{"n_layer": 23, "n_head": 3, "n_kv_head": 3, "norm": "rmsnorm", "positions": "rope", "rope_base": 10000.0, "init": "normal", "init_std_up": 0.052, "beta1": 0.9, "grad_clip": 1.0, "decay_fraction": 0.649, "decay_shape": "linear", "steps": 3475, "dataset": "wikipedia_en"}
Each number is 500 + 50 x the weight over its row's rms, rounded and kept within 0 to 999. Layers, rows and columns count from 0. Numbers have three digits each. The size before them is the row's rms in percent of the matrix's.

# layer 18 attention query, 96x96, rms 0.0728, rows 34-67, columns 0-47
086:512498423431472582411658524466469545418522539547375553493510525526517534515407475501512563547476534557455506541483472535520507478454479463457439
104:513469617429540582444433483477540537603466515439453530471541525530446469543564536552499470505545560449503522522551534429496511489538459530561489
083:578482487466461567400635473501472488398569594494458567529490573547423518468430469494494520554450598497432549503446490552499475541532503534474377
072:535423472562507512516579538456493521501538429491491649538459426431556503560456508509520565526448482577448515499399500513502516518452496564449488
073:415502500504469490516403539499571529621522495464460394540486526470554478421554514497557543471545495479517494517530587511466516450484395504591613
079:404559498469431458519347462538584541530542490478466467464463421437528508479532474600425435480526485479571498499536529504503568567533464477449595
062:580402488499452581525670519498377454415485442535482545463512404548479532506506506489523523530495472553532559495527430447510547489457516497446432
081:685540442461516503499587489488425495434511495544444550475470522473474561483449509446539503462475513446496503528476462526535451482473590475409337
070:327461559497471517439463478511517550598459512489486462470462502571541509511586544534518526612470447546511541453514492499431495474513467467525586
084:623471466447497535473599550493367535364502469581466523481463439495391587534492506515539510506498543432537558512473478466505439499489535471460348
073:715476497466520532507506563470410475407530472543526485475480498473429494515449455488463491410589612475496497524511490483524475510468536507535365
068:524551485501468461570442476524578465572487520435566541523565547448568457520494469475459444379480494536446444520554607502556601525492513486561597
073:330608431509491415494517485541629482591482527467466482576510483487626484499526555519498483496450451498482509481534566478474480542485437486511585
090:590477458509560508487607523490430537402471478591457555519493383512520532498477510480520499556499440470548584466515501435454352516478531474445401
077:534515532449446454545341479492522450529573550454548480532518557452429481520507494516431437467507549470504420515508496504550604511574502479604511
099:417547506447488427525310494474597454565545438424586443561485481415532454459540517452476495478562489488539504472558552487475591531564454579549539
098:462550485471543445554498442487552456531490544342530466566547555457563522444530542438480504515546465616485529501530564474429640520570455559533556
080:428554480507555498565545474501511541495470501501504429576457445528508532459525610517517507532546455521574594497483490424389491537549452568419492
079:417502496461502546496544543479499525455500398496546466517528512474524457473568523500553556502568417545607605489514441429451468530456475552457539
108:465483415498469563446633532513437538414474531554435555449459558547450543518421456496574529503483465583454517500425476545531396475427490427428504
097:643514545511519439522399489553528437536513539497570561548578463468529480507531517520383430476469529446529436502510562496521536468600531475525481
098:472521522504438414542353510506543421597537523447554535491547571508467423503510494418424471447463580481477398492538536495609603491480446473551571
121:521518446408477562471569458585472562481487561444442454461491531507485510483523545537456538512524430569525546542448566555506475516512481403479486
092:559504396541460481551541502475441491469515502402528496584458554442444534406493533441422544467530478564525547521509502490418566481536528512529487
092:395574442462472517427506488444557527509465499600468483484460505509514439534491535472588482489477521446432497470485469469560477511403452542467515
108:541537529499573436604415527480583492529511419538571550519499447476558457540541504535455469525493444437552515427528499440489503478601502508552520
094:350517536437488509534391429553541442507542456493505520454506380538508420520503523497559475576476461423513497461515474500539454494459468490449477
135:563509458422553511448601534522550598498512450470455603509498527459463488417492506451527544527559447566483576456443526537462523510507558461426470
127:488459450450462587443664482527445563444461500473432469459489593477503537436479516495564594493548468627474561500431499571482497508426474449477480
130:526491514460508554398636512537484587476481501496437467471473562525475524525467525440542582518556475584432560504404503552484441515455532460496492
088:462526445400429485488411445439493558454470540517399578523472494514546512461520497485464475582549459458540461524437581428520589504568483472548500
081:470515476569490414547420433558510454510451518482506501513525534512518513600612575438403429477508581410564487505480534451511476382522498510485537
081:513457549548624468528629510509488429496408529495565538442521559510468532515491451466570479465516556560521586455470488519491486565439553474444471
093:553484500467558558452538531437511530524468536536472522483489476500561485423420417527588578530516478561451596488474537514501467634494552519497454
# layer 18 attention key, 96x96, rms 0.0546, rows 34-67, columns 0-47
059:547515471501517566443587508415496556558490488470505455595533432497505465448492443473525357434500502554452559428527432507543509585496532472540459
084:533480518491500354515518484485526477536539439506492468479501499540542511430536610462518570499443484507497391678558508489519511504494506500551492
077:521494501472479658506557495498523461519629465563529462569599463458475506380453504518493588447567448592463452555472502507548460539538463498514549
074:491529554546535500488472455449496481520469501462491536536429471543515498516493546459518568600494487491516476693542608485514464480495579512528525
068:511456483435460538497514514607502477463536548527458481592519466467455475432482510556479333392481514538536514378443369491478512519552514500494520
088:517488529527540374518520472511475561510502453454549521410505510541504520542476315466527574502445512540519479357562530521478565544487414473476436
078:457610479521437627432574502487579428506557472562449470546540469458527497417526568572479444482529459478498522528510397538510427491480538508555572
068:487558501478484528516478466536515485440494494511455485472497576432520494487505678510466624537579401403533480540471520454517376479481491468445491
089:481491518433531401528501555484551524481644466572452481464575531483528499472436503620492572602410493573524495559509544497503533465501536553516422
074:572508530560500427538444487410483553531531517567436475531487532469409475558399628558501560509611530369513532532420494454432419573527463475499416
088:512512458546480574500514453495496470465490508452501481512493474540490499516555674435485519457475412482447475725494557482546446495503489476490538
076:438471451386512592518537560582510469443559480524516458473515477453599496407500455489502431462464524615540484538519485524580515465527554461462566
063:475522489520509576474438524467485457504435504437526520477446534506500513452625354504484549507595565422479440671478550421515469468507470465546524
074:647512538570517500509522548434480496509497521543458425518472483496387457516423614500521574603567543446455501570428639533453445502476436504529440
061:507502450414506418478519504534509514570533473508545535538556519481574514474586448520527372400473486535541511398578416603547569475501551480506513
075:540522530475482356504465526501520537611469480554482530563531542508521502512501464545535428477487516454567476278465395543473531527498530533481449
058:519487493499504359469430536522478528577451534526487536542507545472494484497437456567522357418496540428560451343427384490488511504513521527502412
087:578511425587492537478507540484536454500463493536475495527508428552452462533489666479465580498443499440428515550480582483368472484483533558511440
073:567527429524455583516570508454523371481471487544495489556505421528502503460469591543500604537486451493491468563467519476428471601481440566473590
051:527457547515493619497553503437463557439436551395518462515483461516470491444583505445466435529512475583420533632539536486540543466497568544481511
083:547502467437487468529520541593534421614452488526599556556564496463584499465538524502472464432472460565479485483511494558557527408528536413441517
076:414497485453466428505465494542474452553479496523488524530508525505584518524596481613535395463532477449638471499481448437566533503477524442476590
063:548497489551433431480512468510427432470414516457510478563432432497442493497504512500521357413518500475542512395413362495442506547494436472489588
082:540517437519476316415558451501535539465485495471466470608568482477444485483560628521521333389360435485505456599463465505500512426520535505533433
080:533421504458540518484516529439430539476440525460520476412421441436451489569460343476522520600501495527426526396493584495564574568479431417496443
052:478521497474595450538476513477520568552451529483545540427480560545526514601517365468524610530528572453448514479545601511514555449470482426573418
062:539510503565483630438534491445479431540466510459509427486479487495595532452576402515565519542521491474482407422543533536534537588446388498496506
076:535508515507440464466507484516445456507399512468526490556428455491459495482564507478535329346562527482502541421450407518482522505489453480522576
065:522442480568493534499483511436453594468415509376458521523546458536427497467537411519484546600437510482516440457455499407450491538581491516503430
077:561503474473493379424538454473513479496493477507482438609526417455449482417626532515537357415432480519483408585522515505544538448468535450549410
057:456462446580479607519424482509495552497502501484510459425519546481522495464405525482526587636416389514490545514492529455507432436431499589466503
046:455511568418527458559566480454501539506574574596496571506514457527552499574460551562429532426526548431518468431554527544578451425535510426508520
068:522526472391444524484500583590511431535542475575479538535550493467498513532562599483504549326624514503501382464508426547493526515540516520483531
054:537517461533444592409462470466505488471484448485571448544533535440454504508487430366652433425499500564515511536505431531458505443386571552510493
# layer 18 attention value, 96x96, rms 0.071, rows 32-63, columns 0-47
071:521540602506513552463596542469537470511503516494457343448503434489525505473498497514574534546494478466518493491459458547541493527535417472547500
061:494509489523519462481504630459440481447503603391496528526429508466455529538499436512561492605459520491440516498526510494511472615437537486592492
082:532489510507489509553549429455565464546503468543479444651477515499489523417498516559512488522559543501561507529533554440499532508505486454543458
072:478519485468507473492547462477483562432406504612421505405440569546469467565469535541485472543494605495563462412541547556474515541490427504517498
072:476464543507556480508507531411456579380511563470470580454419531462481524488499458534496482562561485468478533496556591447507461562395516534510505
074:481518629505530553445570539428489504451493506498425397393437477472532524483451487529591510555551515493529499464474470520528453576499402527509478
076:503497418465501506467454474550479504544512554435522533540609466472488479487464498438466543461496493546491479530375315532495471483606503515538504
053:455450609491525524486555417545575598469482468548472468399514503518508469516466490579505500474487506479532526520533589464498521383506453508430500
062:544533525509498527500556499568588464600483441538496384501578428551506471533507535455536523483448576520542502530475481496510535445590441464504497
077:521556539511556541585484571524533493576485416618507486407476491569516471574493469491457486460427514529522534505551471422477521510572556445477479
080:488434428482505468510443478437437553414560563475492607562506533424458515452473478489458515541585489514518502478484489509487453571431516553507508
060:519502567470489538478557473454529480498531501490433376472506462460525493452464504538566536553557520448563461502433479540538494545535384468536491
082:535495369500452452537445481559518493590538517471577550647592505539475465489536512454410497434462469502480484553502490507471559456510585481519531
058:486521647533561499496561573436433536454469509537480490484386527554484504420440485536456496501475558529488509480520620499491500620460436460483472
061:443409411555512524448450464522457511512585430432527540525499459411464498461457487465495502499511580548520516534432475434485470558564500443500455
070:443399434467464467370418470478437518439495488446474544481518496470521513482485465458471479522535548470490483434486409543491478551379479620561549
063:521528528492512548590481451501549471575524402589486431528529476531532479489477539484455505470483503525538500523428462498503520476641476495435474
067:551517397469464502531421448581529452581529466449564491597599466519526491546531518450481497487458460520468497563456415517502525436585549514497501
072:522528347499469462504591546579537440575442572548511519521578523556436477521549499524494533531439534566551491492500494563478517428504549437580538
067:498503337492480450497500511589501473549442529575533572580569547562473472515523514481391500409397517564513489497513432571455511418529591487482527
077:500523553511460506530452463474460511565559421449521496564491506490598526480492573493474460530583537435472511506510516488497517610435512583476484
068:478436501453545494567366468468496583479511401512448546438479513421577497522478408509451489474551489482505513531520514404501485514534552505425503
058:536555458524553532639445490457574490554576519534481503516481473435471524477503447458560529517501505545545520528459422420521485540625502445550461
078:552444562536498443465529620470449424507458553479503483536460451469487528513482440451485486574539563471456541473522478433512471570409493598643522
081:548562495467474453576474467505530455586482476592496473563527581521562503539530510511428466467550531481526487513554514473497551491420519550480530
060:492512362508479459537458491584487514548517512501582596609577531555483481511551526470422511450442453547463511516518486534455535431522629478478518
065:477490513494517503505411432487412537523512396562470508523455507454509496470455490452432473421502614512500516535442452444487474540504457518403436
072:496438589482498507443504488419438502435545551365481475511519470454535528448471465516547508559632429469480488477458466546547467585404434584541525
083:481446553502517501458493544418460528398535542463475568462453517442499525462494469518495496556611455462481516468535515458507438562383516589537529
083:522500413482447474442471507574491460507497553431571508566584495510517512495567489469482510473464379494444489513523467547506504416454601505515559
063:528502387539476471559471502566522499563522488539569579609551509559482487511555527489420500437412474519465514532529531484458549425524624452468504
053:503517658498524532471544529411507483460503520429456417403441450461514528482469464501603498578551461427478492476481492460552457560457389547547496
# layer 18 attention output (transposed), 96x96, rms 0.0731, rows 32-63, columns 0-47
087:606442427507502483515591513428500493509477530471482610513516468554498548491460528512403483546483576539467494453526533474490522490502461299505521
078:497518546506518541519483512361513512561481538528438454451506491507525494488543495514570488546572507500506572539475468560515421515509506736438455
076:637516482550539458493567564488409502381512501462473528466547534499532414537479471423488476502490412359462490458577509539553489546480490589448582
091:419482494518468529480513510427561473517472497484523528558583539529582498480538490522480459475418478555510526428568517515438548468442514292537608
097:484519534518488521500459500271480485559480498510468451494515550501503528493533489471578543502489509495523564509471486580505451524495534565493483
097:556476431527476507510553513336522493541475505490469562526543502544510598507493539511442508518459525541470537454510537503470501491505474300512526
094:566509512486503493496439481642504493466544497512557469449421452468454549543517487495419491575510493535489470577440517502541484480566507615484439
071:497465485445476481489538452482481495534517490504522546537516547492508467446528503498512495487408540479484451420490517510487555486477576254572566
079:590462465481530512497585490666512513443519527501515576539469462481551465489452504518424475499487510455460440433534542448484544473507490410488552
075:355505486491462540522498466529570485405540506485462518502443502478510475490525531579550536424543456418543426453469501522408572461456469640436583
095:533557531554490520481410520341488496546498476504501397457506517487485548562522481464510521531506460512496561579459491539555449548511511619526423
081:620461413507516467486584515453481504507503540479497585512524480549523527534442525489402493557447547536438493456521525481540544482508483269530513
103:469523560471518479490461489661470506432531497502542453458448479462467404505497461494527489501550492463515442561502453493549499498510511691486460
072:540507481498521507511479533284491478440482484462462512470573536509503533494553439493553501477549440428510492531479412583454506554512516662531492
075:602538500527540493514448532404477532461550491524508470425486517440496555566495502509511502541543429416459489586437472589525470472570516720488466
073:425547512486438513498454532465486521578477464534564474480492476514459574513536511524462501551431502656468573549486506483566492495542557265577421
076:561477431528523477485527508612503490402542486469520570473476473517501537540473535496405487512520450448507423469520511439467584476501457421505537
102:507511493473542497520527489732515513500504503517497484511454413484499495494495512493458491506519502539494484506486513428526512493519482588463490
081:407466578488491541551469454659562502458466539500526495544535540477525386478452467500521457482482491524480494534570542477494475493441483520402541
092:371523553458451503539439468693566490453508479493557467492508489452489436495530459515521468457504448520519455546523508494475464493484504638476531
073:488581386555500454442580578538494533452537439487498448449436415555505449560504462512493590481576487478526451522572455368489484468566488391528491
068:472527512472453503469469408497451498544616505549471450460405560490551524514556558486564618510439466435503540432365516548525572531469579496521496
070:589495544560571524480468492443456477428554538506446476487451524469507532559458547460488510539551436393484527521437488564557479537522426727398491
075:606520522518442596531483536400517574516514553539478473469469434520521505502566459527536641569529527477538587508528497509515462524511479542480396
093:416540484471482507474562474688506503455512485493488485556487474531529386482480520489518555450489487507509486425586494409481549529471499371473524
093:424523567478504494503445486641505496464505476503543422474465481457472437492519457497545481474553475488535462563491469495505480502491517739471480
076:557537448505539495475444519518509489459589471480488490462510486460523564565578514503481527477535391418510495511463475518493526531570490592558519
085:632494445538524484476547534377455485581454508515491509496513479553459582513457533450449533572459566587446563513476498478557502523544500306533402
109:483521498527460513493458515283487509570482485513496458494493533528482556509502503475542547517477534530504561527461516539526452508498516487500444
095:452509545460491488537505490697482513546472499525516471505452446487457448458487493482514489495500552586506524540485512423533473522486511592485440
091:435518573487501485510447482624488504437525486495532444461461494452480418492516460502559486470567470439549446550504466511494477502494519747474492
087:589461463515513499480539517345477499546484524505461567511511501545488566499485553501457521537467560518475541465500509492513506499518471268523480